Weights of a small transformer language model: 4 heads of 64, a variant of Muon for these matrices.
Each number is 500 + 25 x the weight over its row's rms, rounded and kept within 0 to 999. Layers, rows and columns count from 0. Numbers have three digits each. The size before them is the row's rms in percent of the matrix's.

# down: layer 7 MLP down (transposed), 640x320, rms 0.195, rows 516-639, columns 160-199
# up: layer 7 MLP up, 640x320, rms 0.174, rows 517-639, columns 160-199
down516 088:460478489463470504496502544472473497495522482516497516517518488496503472526520471498529487450497504538509501514475507508
up517 097:501476490517495543485458530511563495450496512486495525534511475481499505461490498482476527491551503474542499472528487506
down517 094:522536483488493522507480474512501521465510502485459505475480530487482518486509549557525496549522465479522518529527512494
up518 099:537477501555454525537477493481488520550516497539533518508497464538508546494487475497514491474460499497536514542502475506
down518 105:519487508546503463487494520503491534471418493552514495524487481517473508522506512434518497507505504502474543538469509534
up519 104:490464502527542521494470482506451501528486475501492503492526496492489486493513493464523499496514507433507513497527508519
down519 098:498497537497491518565542467506453504489520537502479478548474543486499471521526544480488501520448504505525497511464505482
up520 095:526464473553458437519477462502487508517514494486509476485537526481500483470504516519518507470472498464452478524517485503
down520 092:518491506445479525483521481455499474504513470509512523450461477520508483538482521458488498459562535541510503515529493517
up521 100:456464477528431498490511506478517528526480485531558527509457483491457469498488503499498481550492501473495495487475477515
down521 098:481515487482545536507486478511489500490466485511520471514519505507564485456489500468529460525479470507518511498451474513
up522 099:513531475479511494478496510489464506472521506467529492524509489493529509549512512463465497493486539502502459483529508460
down522 097:496490431469503501452478491497455507506499503512500489499512514498534482524529481485543499558465511489514510536505477541
up523 098:507522510512495497511510499492483476519495473507505492499480495508492494481510504473490520507501487483501501492467450515
down523 097:435533472483518516503512488511504498501559461514505490502463518492494472508479478504500499487445514475520515515531485495
up524 101:481465482497512524491504526508475525488537482559511529513526513496460437481471449531483496555516477510539500478518514494
down524 096:466468506535541521482494466501525459528498489479486496484479514471509490537537522512530514523551439532481535472523476510
up525 096:507510469474472532494519460528473486501469511493501491511484488511462528475519549474546512448503495565500516510503543495
down525 100:501480506522492557524503516487513549495489542504513557523469492463446507484466506478552446515531497479515522490476472500
up526 095:494452468490494525515527496456489512521508512503472447487515499459480476497485486454507516482493442484498513500451495458
down526 098:448488488503505486486506484552562439508454487512502551508494460507523467518518491515475492497531524502519518508534474539
up527 100:481462461454488538485528537486529510511529520544507504530542431492495532521526497477503490489494483498503537516467537500
down527 088:544508501487499485481499443494481500488511484516513491499510447524433450479497465520490458440455519447518513465485507528
up528 094:517509511485495480508474510506515506495485489499503482511451469523514533476513526470493500470523501515513498484514469539
down528 094:494545546479498505489500508521490526526521492533510495467536526497486481472493479493494469501488495494490505494488456521
up529 100:447484496498516510473511484481523491428517561525497516541455521498513507488508473506459475488498493494489495499474470465
down529 097:484499506486513511517473530520480457488508517504471496560486473505496494491493500528490508460506505473466558505485451469
up530 105:505535526490483497480519541498518506491503476491541489522537524468520483541458512500496538486472511518490505509491466549
down530 102:484503494515456482508490504490527490560472493477446532512490516521486489517461482513479464475505528495531532478506468514
up531 100:508483501518453509460533502504488505522449459497482543469496524542535495509460528516507490484500538500504493492519483492
down531 101:483478483516536479486504509486519461473483481528498495491507509499501513492513491496481448495488477494519428504505516509
up532 092:491480519492510495503495497477543515470495483489524486510489463514511537533526449497514480533470492486434538496472465519
down532 088:508547455514462518465499482544488485543508553472507486467479522536463502510428495476475473481513492531512547524523467531
up533 094:502478464519514496443523478470509471528493512546529469452470506527493514493519524489531499503502533537479522525489522493
down533 096:504493542490545462496561500533519502509526538497499469516483543494484486492464485494438531479453501526484535512463505493
up534 102:495516499470457498531550478527495506474521473470510500525508489522467548488480517468506521489485479499493502507451506510
down534 101:512527520442493496545501482469486531486493484507517518488447536506571491507520479484568517445446450505517459495494497468
up535 117:550462537554509530502549490470475478527470479464506480512534485502472490514496534494512482516491521449494499519504491475
down535 121:534502522529525509459503501500577538487488474511515505541470483489477429467501540464460468519509499475447525504483475487
up536 091:506499481470471515547494509493519504479485466497505509587494485578522490486522469480456505511517506488520518522504465486
down536 088:511534534515536493481532483491463542534513493519492490474490486535550502479485514480534536519471478472511495480474472526
up537 095:490454520458489496497560486538514486448508503501528493487484553531492494521479493514529515567545450488502504502475538501
down537 090:486473456536459539469509489511440492514541449510493530487479479522533454538492498461511530536491479511525484499457471473
up538 102:506511506495521517563466469520527519524498485482512521459472502513481505488515491493533457500523516538456491450520518505
down538 102:478449506498510490485529526540513513491471483501505461542522492490483492509498508479481444494520489532481488494524527489
up539 105:469450563529496468466486546496511529526524492508494502550463510482540517518540483549510483494464506451483511511517486481
down539 104:493520482459514513501479527471479530516468539524503519484502533503548516516496479497499494504496498504476531572512484530
up540 094:552491526493489504484480549519506467512498494545507500474541489520470498487501496503461492534486521497456517489477498500
down540 095:548479526482476492534514497505524504514539498525502462473515512484530461493487499493481516503519503525504537509492469518
up541 100:545490506500474487500528512446524528521505526548522504479519466527479495482498488529507493460551515481523483500503484496
down541 098:514513503497516479505473489529499444461521532467467503544530519532511497511512533494484511519444516520507509495509504538
up542 092:533493468537481519504474497462477501507513488499484466493522500506531522467488568525553516471467499468493499532477513517
down542 103:513554492529490517510526502490545491505480531475475502493467483527501476498494504513449475485530528497478522520512479526
up543 102:506483498493491521475499503507574472497506476548496480505508513527540493490560486530526510451498509498479471510503502501
down543 097:518545518476514503522512540524515467516546538492475472522470532488579483480503475508520518522512511513495521444486506500
up544 102:543417496493527497490505503497503518519510539466508493548552471517478455505498491474493475536540475501498511488513483488
down544 101:512479503521532491489497540484540503492504539480475536508472429513501483479474467446522531511480505463484491532473473515
up545 107:501495514504495531490475477482465483503485528503482533501477470471498483521479486508518478510493496560476499523499495477
down545 108:538477485515488497531479521539459494505501459490480502452489520477469512464485454516534511511501542510509439479475489466
up546 110:466485531517465478551499478514499523469528507487530479506490476558480537539499466463515509445519547497510464489515519509
down546 105:486487516453508538503458489485505508528494507522492490465539491501542582480440515511509468502506473532510494484503527512
up547 108:464495494460496502485527519494470500535510521489491483496501511474487499514518483482527536462504501453503472468534497529
down547 104:504468502476457490540507509528479503520507478513502543433490500538498514483492505504490521506493509494459502512458502483
up548 105:485472455495503446506498519488473515517494496499497523468507495468477525542527512489530497493480501479527417524538477522
down548 111:457505495489504510509520491478519531493503464523527483550540463512530463514478491463477508456524484470459498525535536495
up549 099:518500475470501503511504503532503524524510472426496505520552498539520494475480515531521501538492468489554527464487488502
down549 099:503506520514514571475460456468540520476521508475496527486500524505513487502505478523500528520518495505476506506511475522
up550 105:464485482488511498484521515467480527479522476519500508537458499511485477549539497488485482457535504493536493515519469485
down550 102:497445535484505527488497500520507497511500484504514499474519511519544479533533514470534489486520488542537493477508503474
up551 098:521485527519498490543511467477498469477537457539552481489513531505490487472545502495469515498514546512499532505487515505
down551 098:497481491466508459497466506502530486480521467487470543466499498468521482509488510492492568534461489525532480525530502517
up552 099:487498495491493526515506479509515522497505484466516539567437474491500474512471472509509507536517469495535489532505492489
down552 101:533537517498475469482503529476526487546509466495500500538468502491488514478530528526493506484481478434505504514486477504
up553 098:515501462504485523530465507513504483498520469471521450502505490500516533504491507471474485507501511499480530525489495499
down553 097:506508515497481476501501523512485532504472548514507532520508508493549535483543508466497486501504471464531514498493527499
up554 091:499511525516536471511495462536514468476498480530493519503518547507470475501545503547538548507498480471479480525487494452
down554 091:460533430477546476469501512432471530535480509507498465508540495466482509499505492490527493465471474499480514509545509517
up555 100:522497483461533485520490468519490500431519489462487444490496502522488525491477551508498505518513496522468490510510518502
down555 106:491495493487558520496486501456510516517468490510552519456504488482526493499536482486512511438492522491496450498492507522
up556 098:516478522522545480515500454476523536475460539467467515491488518471546501476468503512504521538563531499442519502471497474
down556 105:532519521543523496474479536482533481488494514502486487534463529507521488490465492518505507507498497518488525563511489480
up557 100:480485500495467531471501497532530498512472478550532502475541458532494488523478534498508497527479478475516511520461473481
down557 098:459534504484529464502510495531507541517524459546459500494507509471522521489483514534432504471502479469476504536482522468
up558 100:502509509518503466498517465532509497513456457514524504506507490506561501480504484501504505486533469518457459503465482522
down558 103:518495534543513487464472463464456510494520471495516513454478478486499492517490456474475494525468503470483513512489505472
up559 094:467514493505501481472492487486503520442491448490507499527493483526528511536453487496482530506506510485555510482506503455
down559 085:487484431453500524517516499468509510530516460504507518492493509505499497544452501524491475492491483512489529499492482509
up560 101:470462463478489516489518493529534486518488474477495529536538493465525497554506499465498498474460465542510484489498425526
down560 101:477537466450504505445474499537480530473443465474540478448532504477544505498504545485484493491518493503510476484520537515
up561 093:506503528531510451496512477509469518523494473435484492474494494497495519501477523474496428509530503476501496512476480505
down561 092:519495489507482448537538479497497540493529524485454476483573486510489492550516511555512475511505505478535484499497491507
up562 107:507494489515498479545475516532500461484486509500501459455504520519503516466540493492454537470491526524490509465498477539
down562 096:487435532534466507536512511505506492484501547489531467501527514512523500504518527478498488502471486480497484545490512539
up563 099:488517521477497497489498478518551511474484513524496515472508464480473501514503527497500484505465533487488500541520525488
down563 099:473518498474501470509465525478482503482476510498530551521491493515495515533477508509496503519520491467488479568474503509
up564 097:521496457518466445481473463490516500520551446545505506534485483516509507511477498500485492490522486497482517494506511475
down564 096:492508467515517479464548501495479487499462474485488575506509540514479523489457505473504516491500489515459555546549514526
up565 101:470486525487510494471518457514502508508505495503494470540509499491530534513524492528510495482479470487528553512489497483
down565 105:488514471475552495440490482482497521467506539534488516508528462513567495469502466516495495546514506517561511458523537520
up566 092:548488535530529523490538498521498497492466517470498523470472523490503502476524444493497498482504440492485526488506509506
down566 094:548466495515514527487528530522504513504464511556522500515485529496494475474541442508457500489476518507506523492482532510
up567 099:468529488441517508502537509496517447485522489523520529501505500506487531508468486533493527510507499464504513475498491492
down567 097:531521431520508506479486479512481468506510504536477480493522501533482513513487529503525528501505484576480482474492463482
up568 100:484525498494504473520481514493538502507520492465522473497460494489483497481439511531527487485522534502524527464512496496
down568 099:495518516463540498536515517550497513474483501494472523482551481504530505471490500538497482477495487496478542469525536474
up569 102:433538529492492492474532493481482465487507510508523502529510476523479493481554519527481523541483498517468509452487516479
down569 103:460472464493495508510513499494451469505503484566513489486485501483504485513463526459476451512477533531530513516489504533
up570 098:461519525473514505494473449508445541445504486490513464542477486517513512507452524482504546522482513495489447519500473472
down570 091:508525466485486483546478537466537457528518512534542483466474473478461527485531492506488513474568504504470533523503520550
up571 106:502481520505512487533503501504495503496503556529527521478493498516485482518507491528471497523457523517457498503506509487
down571 105:551483520546486546493479515448496520508526548510491516470483509507515500480515492515506517540496548485481492492485487452
up572 091:543472498507517483513495518514485453482519492473535514549498496518516475492477495478493511511531536523481494477525470546
down572 083:484501483443486521515557523489506502522511514498432503477492478482518541528495519524492481505490456473510468465513505486
up573 099:522436513498473459462503453496507532509511441463461469471498500471475501481519513473502476515484472474432508495528475505
down573 103:479519503499494515473521493513527515478449461506476525504491455467493498501503505439459478488479490481488482466495474461
up574 105:520496488462442486500536505515532470523540482485521475528533457527478502499491503488532472467517516497481467531515519502
down574 105:473554458482492438504501542517479542525527496500497470527477494493482485516468500461522484490489548511523479497488497531
up575 091:475494503522528508473486485514541527486519505496491515485477495535552516483491487497490488518503520521525485483505497504
down575 092:522471490536481489570454501506452448496474504532459473491501537492493512520475524493528505472503498530489516534524516506
up576 093:467540498506536485491509503511497510469503511482538513455501507457529516484488534488550536485471507517537500467524521460
down576 093:526478518521471495507475529485509486509494477499512492450493459515513520423472533535474486494497513522472527471490534484
up577 101:519508487486490474507504484482494530526512484498516498540511521535506506535506499525497486495516498493482489477462503461
down577 097:488514525511485519478513471465514552511473511515540489523502457512491503535457512515513516535570532500499520517533472489
up578 101:537513469507494483497493483520451507481466513461507472458467483464475500542494548500495432489516506511480460547496467500
down578 104:560499521483543566512512518469502459460495529534496507437500488475463500512526532442497503495481513470513480526521544512
up579 107:533481537507522469517491477562519532490531477518523497515464507510531471490485471483475487534529504467476501490511509501
down579 101:485466488518496508524474524502529469530472488477477546477503529517517533500516509466454476458551500466531548513486495516
up580 083:522494491553506519514474500435468494500490490499495467497492490477482493493464532511505519499534507467514494493530514493
down580 089:471541501493540490530483462498493507504472494498460496537511500510535516511541495492463458509465467526530525469479487551
up581 095:481483478482533509487504499538473524517532472526511524504525495502418477466527503527491486483504508487529554527501511457
down581 095:503494511496541465496511502524520537480544495491502483476526458477485456475469510474526496481508507494521484534568480503
up582 097:512507520508518527501486458460506519524496516493515485507460493494456518466527496527507511501502477501505489525481485502
down582 093:555511475486477513469512490468493506508489474500477514503498485485459559457453484544483473554479511507522529509508508458
up583 097:502491495479444486462512508501520514536456501442508492484500478476493484467480513465455526460461473489491521478497517462
down583 096:454459488515504513518509513509490502470517480470537530520539525489468537492513469503526489493517541561544511530475489507
up584 106:509463477488503488543501538503496490453522391468531500499528549531492488530528463492451481521505478479457462471540540507
down584 103:510499492482478488513532481516472512474483473558499485508522476466552487494557497502522512507495459493525472458485497484
up585 100:510510505477421524488483533507502493556532554557564534524526498518463477466522515467491540506507513486465496490483519483
down585 102:487505501508503484477506539485497472503487550505473542503503472463530500484530514540495555456437484540529507490532487456
up586 093:504516528490483504491467500495509469454498520490499507486551571512487505468515468505482511479461476510515513498486459461
down586 090:530487549491513436531462549526533510514488505500528506478507558527517517500455476505502535485469481562499498504475521510
up587 097:537487500523514491526520491523511484499479480489514499511481495508486495456460475488535499494510503517482516481499488497
down587 097:516454508522537508503504512490492500519508496515455513537532540508501529569503489463505498486539548489470507505545479503
up588 099:463459509519492484521509457469487531485534511512466530524531532508462552522503517534486526503475496519501471464494525494
down588 100:487468494507486512519522519459499541545507536518463512548463482507510528525483494514475467489532462525512531478497472504
up589 100:505500495527545506444532473494523494484500487532500461487494466494515478513489496521513514466437491479510519504462518498
down589 099:544491508473477535494471492455489516498471458527516491527486492566496542537518481519484523505508494509488459495512523496
up590 097:501459469484485487509502499490517527502555442467514468488505500487489492507515468513514471485530466480481508504501500489
down590 097:483527521448495503488519523459501444482538468517520544477483486471497502529467477499486472499499507496536476512467546581
up591 102:503543488499491483506486476511471492521511468495535538509486532517487507536550521504480478518488502450517481478473492513
down591 098:529505527483526497520505480511477521479513478474557525483514533500506541525528497525495488503460502451554481480496496511
up592 090:510520523515518505423534565503503506523496549485493465506497488507442481543523536528483448504483512474512451532460476512
down592 090:544509481552497496485452474505496538529442521504494494529521534520494468509473489520459525521527520505486514505478538506
up593 101:484486459516482528501509491518465515511499466444478473501515516479503452470467514454500516461511499528522479559498505480
down593 099:511524464505555481476474536487495505515551474482514521513479488497461525459519475503453466535481531504539546495505535484
up594 127:440520517493447476464511455541512495511520505545493493528512469527494512515484495500492521498488509538496451514486465474
down594 129:451525461474460478473475523477516507506461471508487476496446489513495495500526488485496477518523521528502508503462490521
up595 101:511455513525474488489485482487510495456516518497511516539537519510497560495513518514481501448447487513511525514425535459
down595 093:505445500552460483475524506478480516477535508539505559530490515509478525478494496506500528519482461516558460532452516520
up596 102:511541496507505532532472500498535503496476507503460518505480536519502545496492520503535515509497502465524489482509487453
down596 105:485484485511519497511455505478490481553442511518510536476474491500499503489528485494546505496475539546490497466485478438
up597 093:502548493482486446468487500504517495474507456473544502510522540459451479480520480491494498511517493501517529471478510460
down597 099:543506481496498497509489502449491538548524468496522499506516514517547520504498472575436479523494506554483504479485539492
up598 106:504505453475508515518483485526491521496511490499497506542523502500525511494521484490472490469492488488501520485525501506
down598 111:525516470516486508474526515504478470458447501506478536517533496500504503485503490520504509530514477494531483508478495572
up599 105:489474493540515528530515461503525498517498498530463503467543510509470456473507512477489513451480483447507491512491504512
down599 099:500470465495475515513500500500489466511515467508486524492508521497532507538535513520485479495497526504528544484496500504
up600 096:493492557504501518505523456515555493504431526444503500533510479491526503547493503509474499494516558470538482476510492511
down600 096:494470508547479491463507572481457540527504480529498539487487500487495545486486546483498483492508496531473499472517473464
up601 090:506511484532475498485516460515452496523516525509497496465464484521515473494486513541510536516503509522528497506489529453
down601 095:510495486534508489470472496488491478479497511518458524492546526493526465518511504511498497499498524457510512478501477490
up602 110:489441571471465519491521469525482472491525494490546508503484526525514487458487519551488488504495469489506470548503540521
down602 106:492471485469509474450489489496495514455496469506490518499477495503533528515437467527490509510506521488496515473476499495
up603 100:494474508473473514528536482496499493493469499472523531503485480472487499533487527507516530451512485513542488501513496532
down603 097:517559506491433485530494505487536478505494490513444519526496535527485440539507501526539482504537500526479477510531474470
up604 100:498481519480467494528515510490507466520476505508502495463502501509516479512524486512449500495483508488500499523546499552
down604 100:493487548533536460547489494474492488521500463426469515451502521490553495523482475476512517520534519516500533517462487472
up605 098:547498491533497505493503530457443476499523533509490469523513520546476533532486488485535470484474487465484468468528511512
down605 100:506500470547492446479511478528558486497484497458505509501511478482529486548491506490502447511462490462484501481488475559
up606 097:500460478518513491502487506475500503495509497504472507530443523472511480491543517507515507482458516451484513485490439518
down606 104:496497452521508501531483461509548519506473489488521479529488490472498509505551488453522476509552508497540461547475514444
up607 107:500522570503517469504522489464432502503547517544555473483514524489491522519513470487478510509472513502497528471511530495
down607 103:493469536494487502497495541477481503473546549523454503487513507488463502487470505504485485521505546466515580513493493497
up608 097:479478490516503527508482456499471482484470507497482496506478493532451524526498468504512460536560492489504482470513483509
down608 104:485484500517504451494491490472501508516485479473472512522469545505459521474517496528488511463540536526495435486532472492
up609 104:495507485537502475466478493502443544508519530470513512487508551481493495486462487477449523508447494553497498509501498483
down609 108:510460526511508502495485487517500455481492540495447517529497563523534527462500539475525534514525443466507533508513500507
up610 105:471469525497526472523484468498551477535503517486514522497522478511501504486498540509469529529479488476452474493502503501
down610 107:477522490518502477509480519516496514495451528483498477501500522520498502552486523466462533491485484492518531514493493505
up611 096:504530471485539478522499528477505482490527527475519466520463501516497501498514547508470478512499502438460523490477540478
down611 097:513515499507494503502490494474497508497505491498475489474504526478460480507467514524511517481495525478497490497479529487
up612 099:474514508508458509525538503484477507496508499505481483506490514521530462494553514525540497493524486442529498534493504536
down612 092:485508517477522506488520542475486507527474514492459496496525478514517435487501526518535486482501510491489519518527463567
up613 104:522500502514534529501521462497484505455506499487481485492467498478488510502445559493516482505510496543480520471514534451
down613 107:561478473497512513521519482521494499478498502482464502540538499456483483487479499516465468514490519506482527476488506471
up614 105:454514488539470461502475426475519468475566499513492492536527502524530513527486502543542489536490559510494513512544479521
down614 104:510466486485510490530510503482573492456454519519477529509523458449503506525462473454517498514508513532501524446522503594
up615 098:504507532529492493493501488527517527497504507444501484495474532581497496517523532528490476513465492496455505496504497499
down615 101:458530509479522535493484471501514496516533511472528498491477532496483486487538493515497491480493485485495505507508508513
up616 095:539498515540507528490503474529487488521497503479521508510470455509532445495494468509481481518500500497503488476495503484
down616 097:479498500457514451509550509519516564504488464521508531517521519530481470481475466532505486511534509534520493496502511491
up617 094:475538498505514477540458519512513487522496544518497497512472525471536518533497501478489470505494475526506520459487484499
down617 097:507492521519486536546494517468503517478505518481522521502532508469464507507497521530490559512514469479532497541476535478
up618 101:451473525496495531512510456490537499495486495513503514503487470552475503477529500544541513527497485485457521551511507538
down618 098:470480485527484537508485462463496509453448517452508460522555474530518480506478504497533487497525513505513536521477482523
up619 094:510479508502486505532511463551504485509490490530512522534546470480481525511504505502463490451475514522484514467529518469
down619 101:486437455521525478509548462489476506498512521519498503481548504463506469457499520501505490475529487534494558479495543554
up620 106:486511523511505518496512462503510503493508500471511553519485464535502488536470475504535502499471513495521505498431505501
down620 113:488525529545550511529462466525524504494472487495529512471502460512470476508542489507484458506535517515538507514503479500
up621 109:477534484502509540482523506540473511522513471499482510516487486484494498533502496537486518541485482510468554426528504497
down621 110:487484491468472540482500550476487516470467496491523490502456533499470465543506512519467493532509484494508515502513510520
up622 096:528479498516456479521511488500514472492514461585473520490508528534508527510517509503471497517493475478512484528520479532
down622 095:452460486522454477503496511515500466514481527524526502472500493469473486538516527492529527508541575502519498501498487486
up623 087:471478490435472515489525488490503478452483528506515494495484495489518503477501533507516569516475438466486460505472508477
down623 081:519511497527543506538499495527527502503478529540443507506517498528482484529494462501514500492518521507485513512543504528
up624 095:548492500475517518490514531504459474478487478479536457504530538534506526444463485488479479497492508508471466494503467514
down624 088:516504484497528480502491540525524489486491452481473472547525497461519524484529500540511524454519512491480507512503524513
up625 097:502448478469502496510500509526515495490523478457492485511504482511476500523511498490534549503494471516487542510493546476
down625 098:515484479461521500530490476472524506547478508507489497497481492502550468534509515484499515528508501519504522522501492522
up626 099:533502519523523485479513514455518487478514483496542539534482513521489483489458500524458500500508541479498489508540521480
down626 097:476543526502488519516514474450441513516505476495518511533525557490527449509525519476519534475472521506491510471506522505
up627 103:523471484519510440475523484454516547537496510480470502537544541511496483476478502509495474535517498471504533504535546536
down627 095:487499476501523514490476506535485480495446478517470518501502488511481458538499554483522497492511516507513480480497485492
up628 090:507508508509474537480479506531510513447519477523495485493519523509496528482513508514522541510512516473491512503515550562
down628 086:490495494478474473457510508489509522532509524481495535493522520483490504503482519442485493457545493522529525515500457475
up629 103:467466513516490513509550494510492512478490504491475519468499504532508522517591488537499520505505507507523464499482492501
down629 100:520522492499509496475472515509500524481510523492490525489478483490511519485466512499498553470486488511527458485501491488
up630 095:507509451486503484535471505525493509489509507503455493505499507489499522470503521508481504509561476485483515494505491448
down630 099:504509501509492502522518479492531480525482519492506484518506522471515441502517463442539506459482524526511476455498506583
up631 097:489472518561508535471561483521547447506522521526504481488470517506488497511484491502501496481465483481490499486512540497
down631 094:507466535522459530501463511477527522515481482494473494460471521490558503528478543490484499501463490502490512476486478502
up632 097:447470519497509422517535533514485461546474545521518505518486518477499551531484464477530496507504492481514475494519517464
down632 100:526484472508527540511482457507492552473537451507505501506576472511504515444489515483505516517472490498505510469487472544
up633 100:480500476490486503532510521501505497524499478472531510536537475466502470552543553514546489541504513498536513468459506511
down633 102:501547472467498527480472497473474507503527507499526502481460507454518440490488508516476490476485493482495572533550503479
up634 093:490507516500512503481538494529535534499464511452489476546486486515487508512533474503493584509449501525469508502535502513
down634 091:538507501558514503493478558454475492550486461500481503512532525475454554501494540526552492484467524528496536531483505471
up635 101:489486515510539482541491506478490483511517481506513486503527519523482547490497520486505507488482487502513481460526528555
down635 102:512508473526478461450515539500477524475479516488498534511506509498542538479468473525533537469464471510491500482492489454
up636 109:491528467461513515503485487509501564491522500453514463516506526516476474508463485507515566490480500539497492491449525457
down636 111:497510497471492506457447519498493578501478529476531535463503509440536470518465523531506546459501546489477484490498504477
up637 102:508476498550473563555487536491485542493484510564476548509519495519532485487525499517511468508533519495528468528510505487
down637 107:512505499474502462474533510501489546495478458508517518523531487522510509517491513513494492523542512521521499485485514525
up638 111:452478506500522456561497467508489473492511527534509497504495524551527562517500493470519525514485498578492492450528515463
down638 118:546514476462493531498463498495476501495518580546504464450540500529514576552510500462495524526463481507484456471518493521
up639 105:473528509487465488537507548513525495513497486469450467500500469516544536510534481472507469493508460458509481498481505493
down639 107:477498538473491474467508514513526520544463452472453499490508492473537509503438508541554466495450504527517492475491524493